Weights of a small GPT-style language model, trained from scratch on English Wikipedia: 16 layers, 195M parameters.
Each number is 128 + 24 x the weight over its row's rms, rounded and kept within 0 to 255. Layers, rows and columns count from 0. The size above them is the row's rms in percent of the matrix's.

# layer 13 MLP down (transposed), 3072x768, rms 0.0683, rows 2717-2740, columns 288-383
size [101 102 100 101  96 101  99 105 104  96 102 103  88 104  96 104  95  95 104 107  94 101 100 103]
[[126 135 120 165 113 142 129 119 172  77 105 145 134  99 142  82 142 113 113 148 108 124 117  96 100 130 141  81 125 143  91 141  99 124 127  78  89 109 111 176 107 152 155 107 111  92 124 127 138 179 114 116 107 128 129 120 122 102 155 134 117 149 107 104 145  91 138 145  78 117 169 145 141 147 147 108  99 134 129 136 148 166  83 107 102 135 157 104 123 124 152 153  78 128 128 128]
 [114 114 121 138 149 166 135 121 109 129  91 102 132 128 144 107 170 157 124 132 132 100 117 170 150 134 143 112 143 139  90 111 135 185  96 133 118 147 107 130 119 100 157 117 159 110 104 115 130 176  87 109 117 121 154 104  72 121 128 126 125 116 122 174 119 146 156 133 132 145 128 133 163 124 125 104 101 119 158 157 141 135 157 138 107 212 104 176 136 114 142 117 110 133 122 168]
 [145 147 109 125 114 146 129 138 140 142 121 136 125 118 117  89 131 132 114 140 113 119 135 130  77 166  96 137 134 103  91 137 140 112 164  99 115 114 152 132 142 138 155  91 144 148 120 150 102 100 154 140 114 124  89 115 116 106 116 123 135 133 139 165 163 133 156 120 129 111 139 151 129  94 124 119 148 117 136  92 128 136 106 127  89 120 157 120 156 158 123 155 150 115 109 128]
 [137 131 103 119  88  92  90 139 120 127 134 132 124 135 118 170 101 139 104 127 144 121 133 142 122 114 110 139 143 111 126  91 132 182  82  72 103 146 146 121 158 154 125 139 197 104  99 130 124 121 112 116 144 129 152 147 101 153 111 152 159 169 129 135 145  81  74 114 124  88 120 119 115 105 126 162 145 120 134 150 116 113 172 106 126 100 167 134 129 124 148  87 174 129 124 125]
 [128 163 134 112 117 131 144 134 141 144 116 128 129 118  99 134 116 166 119 151 146 145 135 124 149 146  93 149 100 110  77 150 115 106 132 109 129 138 149 201 135 146 114 102 147 149 147 124 112 141  98 143 115 144 105 143 126 108 139 136  96 147 125 107 113 133 111 159  89 141 134 106 135 158 117 130 151 112 151  99 146 112 143 115 148 149 140 123 132 146 146 131  98 124 101 169]
 [132  95  84 150 125 167 161 140 100 175 123  60 148 114 157 126 159 110 127 129 126 138 109 154 124 125 121 141 151 173  60  87 101 102 124 133 132 104 127 112 171 115 128 162 119 111 145 186 127 139 179 130 122 125  99 125 102 125 109 118 154  83 121  93 123  74 119 139 132  86 160 118 128 165 111 180 108 147 115 152 108  95 111 139 137 108 168 152 130 144 108 141 170 112 145 143]
 [144 137 155 126  82 123 135 114 120  97 100 116  93 138 122 147  66 131 145 168  80 144 117  99 125 111 112 159 105  84 240 107 111 122 162 136  75 171 138 117 102 113 106 151 121 124 152 123 124  79  85 137 145 142 130 129 139 153 143 148 147 109 107 136 109 117  74 137 127  80 117 109 155 101 178 155 114 113  93 109 147 115 125 144  73 135  92 149 127 112 135 111 145 122 129 124]
 [107 145 153 151 110 190 134 110 133 158 134 138  84  94 144 131 138 137 150  95 125 130 104 153 118 156 167 126 111 183 168 133 122 127 115 111 102 165 144 107 155 107  85 112 151 104 152 160 163 133 132 157  89 159 152 160 142 129  94 143 135 135  84 146 102 142  86 119 107 162 157 117 137 134 123 135 112 130 119 105 102 126 131 115  90 110 154 163 146 112 132 111  85  91 173 121]
 [107 115 127  94 114 156 153 173 153 122  81 163 115 158  74 149  92 160 117 161 136 144  87 125 129  66 136 116 145 129  97 158 130 135 136 114 127 150 113 136 134 139 133  71 141 168  93 112 128 137 119  96  92 143  81 139 116  82 100  90 151 170 117 104 144 109 129 138 109 108  84 107 107 135 148 119 136 116 125 128 144 109 173 149 107 125 103 130 152 127 114 150 150 112 118 121]
 [117 161 117 145 158 105 140 132 166 124  98 164 163 140 141 141 102 118  99  85 138 113 150 138 154 152 108 103 127 121 228 127  98 141 145 165 134 136 117 111  85 158 145 142 130 133 130  99 135 102 121 150  88  97 159 145 101 101 157 112 103 147 140 139 132 148  81 105 106 165 144 156 146 173 131 190  89 100 132 114 141 152 120 104 156  75 116  97 104 137 128 119 106 182 115 112]
 [138 131 148 150 149  99 118  87 114 129 100 149 103 129  91 142 156 114 193 133 138 100 125 156 155 110 152 132 158 101  85 148 141 122  72 127 124 112  91 117 152 130 107 118 133 140 135 155 118 140 123 116 149  88 146 103 135  97 125  95 138 128 135 129 131 117 129 132 135 117 120 125 122 144 112 106 156 126 123 115 132  76 113 154 180 154 172  88  93  87 128 112  90 108 149 157]
 [143 141  80 113 124 109 124 102 146  81  97  94 146  86 106 138 172 117 155 112 116 134 127 104 123 110 142 165 124 110 121 131 126 182 112 111 122 143 163 168 122 111 102 131 106 119 143 148  84  87 146 151 149 120 147 128 106 130 124  92 163 122  77  89 158 166 137 161 145 124 135 116  80 104 128 114 114 111 181 138  89  98 104 124 128 158 155 126 141 136 179 119 125 126 100 142]
 [133 113 128  83  87 129 133 112 148  91 157  73 127 162 146 148 104 116 108 151 130 153 141 117 118 164 127 140 137 139 252 129  80 171 153 105 109 102 114 106 125  81 129 110  98 150 126 146 136 169 120 111 122 154 121 161 102 103 114 146  81 159 154 131  67 110  91 122 105 104  91  85 120 108  93 108  77 144 146 139 175 139  99  90 126 123 108 169 125 135 130 134 129 119 135 122]
 [ 77 154 172  97  75 132 100 154 125 111 142 112 100 141 113 131 136 105 137 134 157 135 126 114  73 163 134  76  75 146 106 131 119 126  98 125  88 162 126 135  98 120 121 146  92  88 130 156 138 119 137 130 156 122 147 133 110 114 124  74  97 112 110 147 141  91 120 108 125 107 146 159 145 127  96 101 112 137 105 161 137 110 113 175 112 133 129 111 133 124 151 154 147 139  95 122]
 [160 150 128 136 140 142 163 137 185 146 106  88  87 157 136 141 135  94 133 146 113 153 122  84 118 143  99 142 156 148 176 172 106 135 137 154 117 163 157 112 104 142 108 153 188 122  99 126 123  97 156 119 124 132 166 118 143 139 121  99 139 145 120 142 137  82 119 131  71 124 145 116 142 112 108 155 118 124 125 131  98 130 102 107 131 118 118 140 127 138 167 133  79 157 159  87]
 [ 94 152 152 105 143 164 120 156 112 124 154 101 102 123 138 151 123 123 110 149 113 119 117 138 151  95 122 139 152 107 214 170 132 173 144 110 120 134 157 116 119 124 145 128  97 138 112 142 114 147 108 133 152 134 112 102 143 145 162 148 133 148  83  92 156 180 131 150 134 103  94 103 140 139 150 112 117 120 160 104 113  95 116 123 151 159 185 119 139 171 111 124 141  77 133 153]
 [113 119  99  74 120 133 156 118 160 124 112 113 125 107 152 127 108 103 145 114  99 128 112 147 105 130 126 145 160 131  96 126 123 131 126 115 133 113 135 155 159  79 119  94 168 180 148 131 117 117 126 117 129 130 152 145 137 161 116 138 117 135 134 127 157 134 130 159 123 116 127 157  92 110 142 114 109  82 140 131 148 130 104 123 137 110 148 128 116 112 140  97 118 145 133 116]
 [120  99 149 112 143 138 198 139 179 103 126 146 121 125 108 123 141 163 143  91 122 165 119 155 153 147 135 171 120 112  40 142 156 153 139 108 152 154 138 104 145 139 136 164 104 167 132 122 123 138 125  90 125 173 131 128 104 117 133 114 104 125 132 166 133 157 136 129 124 150 124 117 133 132  95 154 126  92  94 122 133 128 139 122 142 163 179 136 140 153 129 152 146 110 137 149]
 [148  84  98 116 160 119 121 127 107 161 175 103 119 143 127 165 163 100 153 169 172 126 166 194 185 130 170 120 125 115 158 172 156 139 146 173 122 141 116 133 167 125 165 128 122 119 148 162  93 177 121 139  90 107 118 137 154 102 115 159 109 118 116 113 112 112 133 159 137 162 103 165 140 137 120 112 142  66 150 115 150 107 119 119 113 197  83 102 138 145 107 173 147 127 118 118]
 [125 129 112 111 125 183 115 133 118 138 165 126  97 122 157 164 101 137 132 143 128 130 161 139 101 102 101 125 138 121 110 122 158 115 106 129 118 166 117 112 128 167 132 120  93  99 125  92 128 135  82 143 125 119  54 130 137  89 140 133 125  96 128 121 141 142 153 125 108 138 117 137 122 151 151 117 135  79 113 152 101 132 153 100 128 129 155 127 131 132 104 115 133 141 137 112]
 [146 147 146 104 143 108 189 118 142 114 152 121  92 156 117 129 111 110 139 119  90 137 129 113 145 109 136 188 120 118  19 103 108 151 148  87 130 127 119  94 121 140 145 124 120 124 148 116 120 114 136 108 154 167 129 107 144 129  92 134 168  97 143 144 145 131 112 121 133 125 132 131 143 121 174 133 120 171 139 137 139 161 147 134 128 125 128 112 115 104 134 142 139 149 110 140]
 [ 92 102  86 117 103 131 102  92 102 162 128 132  99 144 126 159 142 148 138 122 144 116  79 110 145 131 133 125 115 126 113 117 100 166 166 113 160 163 138 169 122 146 106 117 120 136 103 128 145 147  94 185 109 135 164 108 117 150 165 105  96 136 151 145  83 134 182 113 173  90 158  92 124 160 113 156 134 156 104 140 156 124 146 121 128 129 112 115 136 151 111 112 143 116 172 143]
 [129 185  81 136 102 142 134 143 183 119 102 135 140 130 147 136  97 143 137 101 171  91 119 147 153 112 121 113 122 116 176 135 117 138 144 148 159 114 134 116  91  88 120 151 164 126 136 124 113 145 139 152  79 110 139 147 117  74 150 132 102 117 159 139 116 113 107 122 101 146 119 156 121 128 176 131 127 131 135 159 157 123 109 111 147 103 110 120 178 157 141 144 139 130 147 135]
 [ 63 148 117 157 128 143 120 164 123  85 137  99 117 100 121 111 101  80 127 145 162 155  77 135 126 117  80 156  92 152 103 114 162 129 142 129 163 160 147 105 133 141 155 122 130 124 162 136 168 174 142 120 123 130 117 123 112 114 129  95 176 133 140 144 119 108 127 117 140 134 107 121 114 139 145 126  96 163 152  79 122 145 125 113 177 119 160 123 125 173 143 138 108 147 116 124]]
# layer 13 MLP gate, 3072x768, rms 0.0688, rows 2718-2741, columns 288-383
size [107  98  99  97  99  99 102 102  95 101  99  86 104  96  99 101  97 105 105  98  97  97 103  94]
[[116  90  76 124  96 107  64 113 140 172 158 156 103 161 106 133 122 128 141  75 127 147 125 118  54 124 176 159 140  86 127 164 128 149 140 144 104 151 126 162 139 140 204 167 151  98 132  93 103 142 137 136 114 165 126  99 191 142 109 116 152  78 159 132 131 112 119 157 126 128  88 117 119 147 156 109 114  96  81 129 109 128 105 122 131 101 121 147 150 175  84 153 135 125  98 147]
 [110 131 108 137 125 149 137 155 134 173 118 123 144 148  99 187 138 110 122 123 127 131 126 157  92  96 147 156 169  97 123  91 123 103 101 129 138 161 129  81 148 140 139 158  99 151 152 103 148 113 145 111 132 116 112 101 151 119 109 124 152 104 175 179 149 135 121 118 120 131 118 130 122 120 133  84 137 122 129 115 121 129 146 112 107 110 156 127 120 168 104  97 130 105  83 168]
 [ 98 167 155  69 103 138 150  96 111 106 110 114 115  96 128 109 157 121 139 150 128 174 138 137 134 129 143 145 116 115 118 127 146  95 127 119 122 122 129 130 212 130 136 105 123 121  73 122 151 123  98 118  97  90 140 141 111 153 151 129 163 140 133 141 134 145 176  92  99 127 134 141  75 130  84  86 125 149 122 105 130 114 158 127 144 119 146 179 139 164 184 108  98 143 119 120]
 [140 153 101 165 116 137 141 134 165 113 132 132 149  77 167 106 130 126 120  95  98 173 145 102 124 129 167 137 116 160 125 115 109 119 135 166 180  90 142 136 128 123 146 101 135 107 166 147 103 106 149 161 103 133 164 133 125 154 160 140 129 100  76 146 111  99  94 119 132 110 120 132 150 142  98 123 110 133  76 111 136 109 129 171 145 138 109 127 106 139  90 128 118 134 133 109]
 [120 150 108 120 130  93 138 142 118 142 148 107 119 147 107  90 161 111 132 137 100 123  96 153 129 166 109 178 131 134 117 174 137 110 126 148 119  79 103 163 147 143 117 116 148 111 163 171 153 165 150 151 109 150 132 109 142 132 103 139 117 135 110 145 101 124 124  69 136 167 111  60  87 146 118 155 143 105 123 134 137 130 154 123 133 139 143 133 114 160 116 160 194 110 177 139]
 [192 123 150 169 166  92 144  52 147 128  97 148 127 109 114 119 130 136 159 157 120 133 120 117 139 123 115 104 132 122 119 122 140 124 174 164  98 157 105 143 133 116 133  81  99 107 128 141 159 182 128  64 128 151 145 158 159 109 136 100 102 114 128 143 166 164 140 117 140 106 150 128  95 123  93 144 144 143 169 153 162 120 129 143 143  93 163 125 141 131 147 120 119 127 142 117]
 [134 106 145 147 145 137 125 112 111 156 145 127 115 144  95 135 119 152 148 116 134 130 162 162 114 113 137  92 143 138 111 117 146 118 104 115 108 124 122 156  86 163 105 142 144 146 150 104 112 145 119 134  87 108 113 112  89 137 139 132 114 151 133  91 125 120 141 115 155 158  58 130 122 147  95 117 135 135 173 140 158  77  86 155  92 140 147 106 144 141 150 163 163 116 199 124]
 [162  92 148  98  97 154  92 114 146 117  99 113 119  97 149 145 117 157  97 144 118 154 113 173 137 135 118 117 150 109 113 122 140  99  99 136 148 109 100 174 132 171  87 118 167  97 155 119 150 133 134 159  94 127 137 122 110 108 130 113 107 108 156 122 167 152 118  92 105 114 152 159 175 145 146 128 122 115 150 158  85 121  93 156 129 140 118 119 131 116 133 110 151 124 111 137]
 [163 113 118  83 165 114 144 166 143  93 105 116 134 150  99  82 125 153 166 134  93 131 119 115 140 149  96 143 131 104 112 167 158 102 130 131 163 143 112 113 128  84 135 131  84  76 137 114 121 129 112 126  72 145 148 116 137 109  64 113 127  85 146 144 102 129  86 126 117 138 160 131 140 123 118 174 123 117 140 163  76 170 134 118  88 127 144  84 158 164 106  99  70  68 144 117]
 [107 128 107  95 148 136 114 129 130 104 119 135 135 127 123 129 109 150 151 106 174 149 119 133 106 112 104 149 150 115 110 178 155 112 106 115 123 130 142 102 156 123 142 137 185 167 169 137 114 122 116 140 149  84 103 145 144 114 182 158 115 109  85  86 119  87 130  80 160 113 140 118 151 148 136  93 146 135 123 139 104 126 131 141 117 130 116 113 120 113 121 167 153  93  81 108]
 [128 109 147 123  77 117 124 131 150 126  97 114 104 123 116 144 111 128 163 141 132 104 115 149 156 109 102 138 109 110 104 111 175 123 142 109 130 135 139  94 134 161  72  95 139 133  87 150 129  95 128 128 103 123 135 116 180 153 125 114 123 170 176 119 117 112 122 108 148 129 119 131 124 113 185  99 134 107 134 134 140  98 135 136 126 142 107 128 164 132 145 159  97 141 131 114]
 [166 106 119 102 107 144 133 136  82 116 138 165 193 106 110 148 141 156 114 128 115 102 127 158 112 111 129 144 119 111 136 135 167 131 153  90 190 140 123 122 138  97 123 144 125 146 108 105  82 152 179 174  94  99 115  71 112 135 124 135 119 133 144 123 152 136  89 114 165 110 136 127 143  92  91  99 118 123  99 146 117 158 106 183 161 146 124 143 175 132 109 137 170 145 153 137]
 [184  83 140  96 149 125 145  79 116 106  89 115 155 144 108 121 105 141 152  99 126  60  74 121 122 110 147  74  81 105 128 158 103 125 139 102 145 128 149 118 152 122  94 130 119 110  89 110 147 155 165 117 168 114 140  80 139 131 101 185 169 107 124 124 159 137 105 144 143 107 106 149 159 148 111 118 138 150 113 151  84 115 168  99 119 155 123 125 114 121 111 143  97 122 129 134]
 [168 126 117 110 129 134 133 128 139 122 168 112  87 144 108  84 137  98 102 149 102 134 128 146 148 137 118 129 133 118 143 121 145 116 114 153  97 110 150  89 121 166  99 118 146 146 104 102 133  82 137 131 132 107 140 101 112 122  80  84 125 142 175 115 128 111 100 122 121 159 175 115 124 166  93 136 142 148 191 138 137 116  72 135 116 110 142 135 115 127 159 145 132 146 143 148]
 [ 97 186 114 114 168 166 141 121 144 150  98 131 119 131 129  95 148 138 101  68  83 155  95 153 142  84 138 169 127 147  98 121 156 125  90 167  91 123  85 141 167 132  79 140 158 129 134 119  98  81 115 147 141 122 135 127 125 155  96 126 130 127 133 170 157 116 141 126 137 129 111 108 104 142 132 103 145 128 103 157 116 127 180 117  94 130 111 117 134 126 137 117 119 141 116 129]
 [144 118 155 103 133 115 145 127 135 150 150 137 134 127 158 183 160  88 153 125 156 130 118 129 139 122 111 117 128 135 143 134 122 152 128 137 150 136 142 119 121 131 118 153 157  97 154 145 129  82 136 115 103 102 108 150 131 139 131 140 145  88 113 143 130 135  96 208  99 118 162 109 122 120  88 138 188 162 145 134 110 134 148 141 144 131 112 126 127  85 137 145 127 133 139 134]
 [121 129 151 129 143 101 120 139 138 120 112 105 121 115 123 130 103 139 119 152 159 156 109 123 127 155  97 109 134  96 148 109 115 103  83 118  89 158 112 125 114 146 149 130 117 157 135 131 128 107  93 142 106  65 131 128 158 124 161 166 138 118 118 153 137 118 109 129 164 150 144 146 115 151 130 132 159 125 102  86 108 109 120 115 118 159 137 117 137 162 151 138 173 140  97 144]
 [154  97  94 125 133 111 134 143 185 106 153 129 161  80 162 131 108 165 155 154  95 145  87 109 106 138 148 136 126 100 129 141 100 180 134  93 111 141 105  84 158 141 155 135 140 172 119 138 177 141 105 105 131 149 158 126 153 148  62 110  81 150 140 117 107 136 121 143  92 147 158 117 128 116  96 185 172 127  97 104 158 132 132 146 147 173 122 131 197  96 105 100 113 152 136 124]
 [135 161 131 161 136 103 142 155 113 148 105 122 138 131 169 154  84 130 108 108  99 196 111 156  80 143 143 119 158 118 129 134 176 151 165 138 123 137 117 134 152 143 102 115 121  89 176 139 128 156 151 113 113 124  99 127 139 134 148 143 114 155 136 127 122 146 118 110 115 127 185 137 117 133 153 135 144 138 112 104  74 138 151  94 125 101 119 129 106 116 147 115 136 113 100 162]
 [ 83 144 162 138 123 122 133 166 138 137 147 131 153  87 148 177  67 138 136 112 106 110 165 131 144  85 104 110 127 149 131 175 110 136  93  75 118  85  72 129 116 151 132 102  95 112  89 151 143 104 141 151 187 104  89 149  92 115 105 154 126  94 111 128  79 167 144 159 140 122 108 140 102 123 130 102  55 150 111 140 134 129 125  88 117  85 159 109 129 129 118 119 105 130 159  87]
 [122 123 114 120 146 160 136 142 164 137 125 140 127 146 126  89 116  98 158 149 192 104 131 143 109 130 125 126 153 141 142  86 135 105 148 180 165  87 119 120 165 108 156 136 143 142 154 185 123 113 146  80 145 137 158 106  97 111 100 148 121 151 101  74 111 148  93 140 115 122 119 126 134 113 124 132 119 157 116 135 118 136 133 135 129  87 135  80 146 121 148 112 134 148 143 139]
 [111 101 157 119 114 109 143 148 120 131 106 144 117 150 125  91 128 153 116 127 155 103 122 118 150 135  86  83 126 124 127 211 117 137 146  75 165 118 121 128 149 170  94 127 129 143 141 109 111 149 109 140 168 126 151 164 126 125 106 103 163 125 104 132 100 161  93 134 131 132 129 127 108 121 135 126  98 138 108 110 135 109 123 132 131 149 118 140 127 114  78 118 143 137  79 108]
 [ 79 142 124 132 122 106 169 118 148 133 108 120 126 108 136 143 140 121 165 105 147 113 113 109 125 141 165 187 124 119 121 118  53 128 143 156 130 108 139 103 119 121 112  87  97 128 152 122 131 113 120 112 153 116 180 123 178 145 137 127 109 124 111 117 140 137 102 108 127 129 153 115 111 130 116 100 139 102 113 139 142  87 127 130 163 138  94 126 134  89 165 132 126 171 175 122]
 [117 133 125 137 148 140 133 104 211 144 125 126 108 126 117 112 114 131 158 124  95 131  97  98 158  84 120  59 109 108 130  83 145  92 144 135 104 126 171  85 174 118 125 124 150 120 154 140 116 116 146 112 155 104 165 117  99 145 141 129 169 100 150 149 161 119 170 106 117 131 136  81 159 110 108 165 132 131 144 192 143  91 116 121 112 124 155 130 119 138 160 139 120 145 113 101]]
# layer 13 MLP up, 3072x768, rms 0.0726, rows 2718-2741, columns 288-383
size [114  97  96  98 101  94 103  99  95  97 101  98 105  93 103 101  98 101 104  96  99  92  99  89]
[[120 172 118 134 155 144 133 168  99 144 130 154 145  98 152 136 126 136  66 107 145 133 176 137 116 145 105  95 136 119 113  97 162 144 109 125 132 117 109 108 120 113 111 108 118 106 116 108 122 127 140  92 128 139 127 126  60 108 129 129 141 144 138  98  83 131 132 106 142  95 148 106 153 106 124 183  94 167 161 113 114 168 136 157 111 158  96  99 116 187 126  86  76 118 157 138]
 [100  86 107 126 179 116 159 127 113 169 157 175 138  89 142 119 143  70 149 137 124 102 100 137 128 124 127 101 125  91 163 122 107 171  92 115 133 102 167 130 125 108 190 117 102 109 150 118 163 176 115 138  63 174 108 140 126 113 199 114 129 152  87 122 194 133 132 100 124 119 107 123 150 149  95 129 130 141 131 136 171 121 139 129 147  78 140 134 114 107 133 154 108 152 115  94]
 [167 151 118 129 140 156 111 174 132 126 136 128 135 141 160 123 122 137  74 116 135 139 128 153 149 162 131 159 161 152 113 119 126 158 101 117 113 102 147 150 135 118 139 115 172 124  86 127 132 121 146 183 152 120 157 142  56 121 153 128 119  99 139 145 130 149  93 126 104 106 120 158 122 166 142 121 135 100 145 165 123 181 171 136 140 116 107 101 144 104 133 135 144 104 143 187]
 [128 124 124 160 122 136 140 131 157 124 137 147 114 134 167 108  93 158 163 121 112 129 155 123 160 150 137 148 125  92 115 149  84 161 131 110 165 145 175 144 128 145 146 125 136 146 131  99 110 119 151  84 110 136 134 136 119 126 131 117 158  88 122  74 160 138 121 123 122 127 133 170  63 100 101 128 119 130  78 124  95 131 166 209 142 132 106 112 174 145 115 150 143 130 125 151]
 [149 194 151 151 161 142 115  80 138 155 138  84  77 146 119 149 123 131  97 132 138 182 146 126 124 118 158 108 104 172 141  99 144 159 113 113 107 151 121 113 178 153 130 109 113 124 126 147 130  90 147 106 130 104 151 134 144 143 144 122 118 152 131 119 121 114 113 107 150 153 135 162 124 131 135 127 105 153 161 105  93 147  85 110 112  98 130 148 113 127 166 151 142 115 129 158]
 [146 112 150 145 115  88 113 121 122 139 138 127 160 121 144 116 118 134 128  95 120 135 135 100 114 126  95 165 149 148 142 123 151 186 106 136 157 124 107 132 123 148 123 135 142 167 114 152  88 144  85 145 144 130 104 153 134 115 118 143 149 123 166 120 122 105 118 140  89 105 136 139 187  93 156 103 119 110 132 186 149  88 162 105 160 135 159 179 163 104  89 168  94 161 155 138]
 [144 105 130 133 134 124 110 116 101 143 120 139 130  95 153 112 144 124 178 117 155  81 122 130 122 135 135 140 108 138 168 143 118  80 178 134 129 103 115 112  96 101 138 106 134 101 149 164 126 102 117 116 101 140 165  89 112 155  98 176  99 110 159 159 128 112 114 143  87 170 181 148 120 139 132 152 126 160 106  96 124 139 128  92 126 136  97 172 116  96 153 134  95 124 154 132]
 [108 124 160 141 119 118 118 149 144 157 177  71 143 116 155 150 135 159  63  96 120 101 126  93 120 133 158 122 115 125 138 122 177 122 102 150 145 155 132 114 131 130 125 139 111 140  87  71 134 114 129 114 115 184 124 149 119  77 132 126 157 164 105 110 164 168 158 135  66  84 170 140 165 114 176 106 134 122 134 142 133 146  97  81 115 129 138 100 130 135 148 140 139 139 114 152]
 [126 184 127 123  86  79 121  84  94 122 132 127  90 113 119 135 169 137 153 163  96  94 100 122 122 129 138 144 104 129 128 134 206 145 135 124 109 128 144 126 148 144  86 167 152  91 129 132 165  61  94 113 133 144 120  79  93 148 153 132 127 100 174 114 135 147 169 110 151 139  95 146 119 110 119 114  97 114 131 118 119 106  93 152 149 127 144 165  87 115 111  92  90  80 145  91]
 [123 152 111 131 104 138 132 145 128 114 131 102 131 130 127 137 124 113 130 103 169  82  96  82 123  91  96 113 119 112 110 122 139  90 109  89 139 122 117 108 112 105 175 126 122 131 149 127 133  97 119 127 158 117 116 122 130 174 141 113 155 149 145  80 169 116 117 148 112  99 146 146  99 113 166 102 143  74  86 115 108 133  83 141 134  85 122 156 101 145 127 170 127 135 147 135]
 [163 128 144 112 106  92 178 166 132 106 121 131 119 112 122 172 120 121 116 172 128 115 145 102  94 122  95 128 140 160 159 112 110 142 124 100 123 127  76 117 105 104 142 104 136 106 108 115 105 155 160 129 128 131 121 127 137  87 133  92 110  99 126 145 131 118 212  95  86 115 129 142  78 144 180 144 135 146  95 124 137 109 100 125 121 134 111 166 113 135 132 121 128 132 144 127]
 [128 150  90 129 110 120 100 134 180 105 128 141 122 135 109 176  92 129 103 142 148 114 133 137 134 128 122 119 144  91 138 133 117 108 138 104 151 132 114 131 133 112 124 104 114 139  98 152 109 147 126 119 126 115 110 128 103 111 119 111 130 100  72 133 108 202  72 119  77 116 128 109 168 130  93 128  87 125 115 162 140 101 132 123  87  94 163 143  86 140 130 190 126 137 141  89]
 [124  91 135 118 153 133 157  91 161 122 132 112  97 115 128 171 144 158 110 150 133 110 135 114 103 142 122 145 123 155 142  84 121 155 120 141  75 100 147  93 155 123  99 138 126 105 140 115  49 115 124 104  92  81 141 104 117 120 171 128 106 163  88 121 171 150 162 138 183 109 141 118 143 115  89 138 111 129 110 113 127 168  79 126 170  75 144 103 143 133 115 126 168 141 135 119]
 [119 100 117 124 139 142 105  94 126 115  86 141  81  88 133 132 129 166 133 128  89  88 152 121 105 144 122 128  96 144 117 140 146 129 148 158 153 138 152 131 143 113 169 139  91 127 143 102 106 113  84  88 161 108 161 121 157 125 169 143 142 138 120 117 158 113 140 110 126 142 144 156 130 109 114 178 137 164 143 138 161  74 154 146 124 118 104 119 101 141 106 166 110 136 150 155]
 [140 129  92 173  99 153 118 151 124  87 112 109 142 145 134 125 121 131 133 124 132 148 121 111 137 152 105 147 136 145 116 172 135  92 135  93 110 104  91 152 113 101  68 100 143 150 136 181 124 111 145 100 138 163 137 122 141 118  76 130 133 146 105 102 122 134 134 100 116 116 120  59 106 126 104 100  90  97 120 127 130  92 144 156 109 133 137 153 144 120 138  47 146 158 141 117]
 [157 113 129 130 106 155 109 146 180 106 120 138  94  91 128  87 149 132 106 134  77 139 129 106  98 117 152 135 153 141 113 130 147  90 147 147  90 144 118 128 115 122  94 151 143  96 111 143 153 157 102 153 117 124 139 137 127 120 111 145 133 106  85  87 185 152 138 184 107 111 134 125 102 123  95 127 159 112 148 102 138 138 155  97 128 137 104  92 122 103  99  81 160 175 115 118]
 [116 134  99 114 108  94 127 107 144 135 115 155 115 110 115  75 183  94 119 122 111 140 149 155 155 126 132 161 143 165 112 122 149 129 164 135 151 137  97 134 137 156 121 123 110 144 124 138  74 121 153 116 126 129 114 163 100 170 126  95 115  98 143 113 117 119 150 109 130 130 159 112 139 111 100 102 122  95 114 125  99 155 145 142 113 108 131 159  96 123 126 122 105  96 152  90]
 [151 133 130 118  97 121 120 158 157 158 156 138 157 108 130 123 118 122 105 132 143 126 123 143 123 107 114 101 130  83 112 132 120  84 119 185 107  97  99  58 160 122 147 139 102 110 162 127 131 143 133  99  98 151 112 119 152  99 127 130 120 110 134 124 124 104 104 120 145  97 120 131 137  91 136 175 125 164 127  88 106  97 113 131 108 114 148 124 141 105 131 148 114 128 141 141]
 [152 127 193 125 176 134 112 133 120 135 123 133 138 156 143 114 109 143 134 117 123 126 158 105 150 142 105 108 166 149 114 156 109 159 171  89 106 124 109 112 113 115 125 126 137 134 127  64  62 123 117 147 122  93 101 124 129 148 135 142  99 132 121 146  92  79 118 164 148 160  89 135  91 154 182 140 118 129 125 136 126 153  84 125 117  96 148  99 142  91 154 150 122 108 127 128]
 [139 145 116 103 119 101 178 165 116 118 109  86 110 170 125 102 137 119 121 135 167 173 161 163 145 115 149 111  93 136  95 136 113  92 115  96 129 130 116 154 118 120 121 109 130 114 133 155 150 111 123 112 134 160 120 119 133 141  73 113 154 120 125 148 138 130 112 135 120 169  91 118 128 125  94 141 147 118 160 152 130  98 122 163 131 146 161 110 139 170 148 118 128 154 116 110]
 [104 136 150 120 151 104 122  79  97 135 118 132 137 149 120 160  96  95 178 115 132 132 117 156 138 158 121 168 133 136 179 131 154 119 133 123 117 126 157 148 111  88  88 105 138 147 100 138 132 141 103 129 113  74 155 112 134 120 195 121 150 103 138 172  71 142 137 144 121 120 159 116 130 140 153 136 138 123 144 126 172 125 114 142 163 154 121 134 107 121 178 167  91 175 127 114]
 [153 102 103  80 124  99  97 134  78 149 145 130 104 130 114 111 125 121 137 157 133 135 118 138 129 119 109 190  91 118 152 138 143 132 101  98  85 113 133 191 130  75 125 115 126 116 136 138 155 153 108 133 103 125  90 148  84 125 176 152 132 132 135 153 110 132  82 161 141  88 142 134 135 123 107 117 116 144 131 145 159 123  64 133 134 167 126  63 101  97 134 117 102 126 138 129]
 [144 101 127 135 108 162 129 140 131 184 118 175 148 105 174 142 152 140 150 108 161 128 146 116 116  94 148 115 154 152 117 106 106 137 102 123 145 113 138 136 140 122 164 112 123 154  84 107 133 159  87 102  98 138 143 153  88 119 114 120 158 122 168 131 170 112 127 130 128 129 116 108 146 162 119 177 178 117 158 132 128 124 163 132 162 155 135 155 122 157 122  90 120  98 169 133]
 [177 129 130  95 155 161 119 103 156 152 131 141  86  96 130 149 129 139  86  71 114 159 107 119 148 164 124 146 106 179 146 144 117  98 128 142 128  75 112 154 116 139 114 127 133 141 108 181 151 147 123  95  97 161  68 127 119 109  83 131 139 153 151 130 101 153  85 150 168 138 187 159 107 105 129 135 141 142 170 106 130 152 158 143 119 170 146 130 130 140 165 131 114  85 117 144]]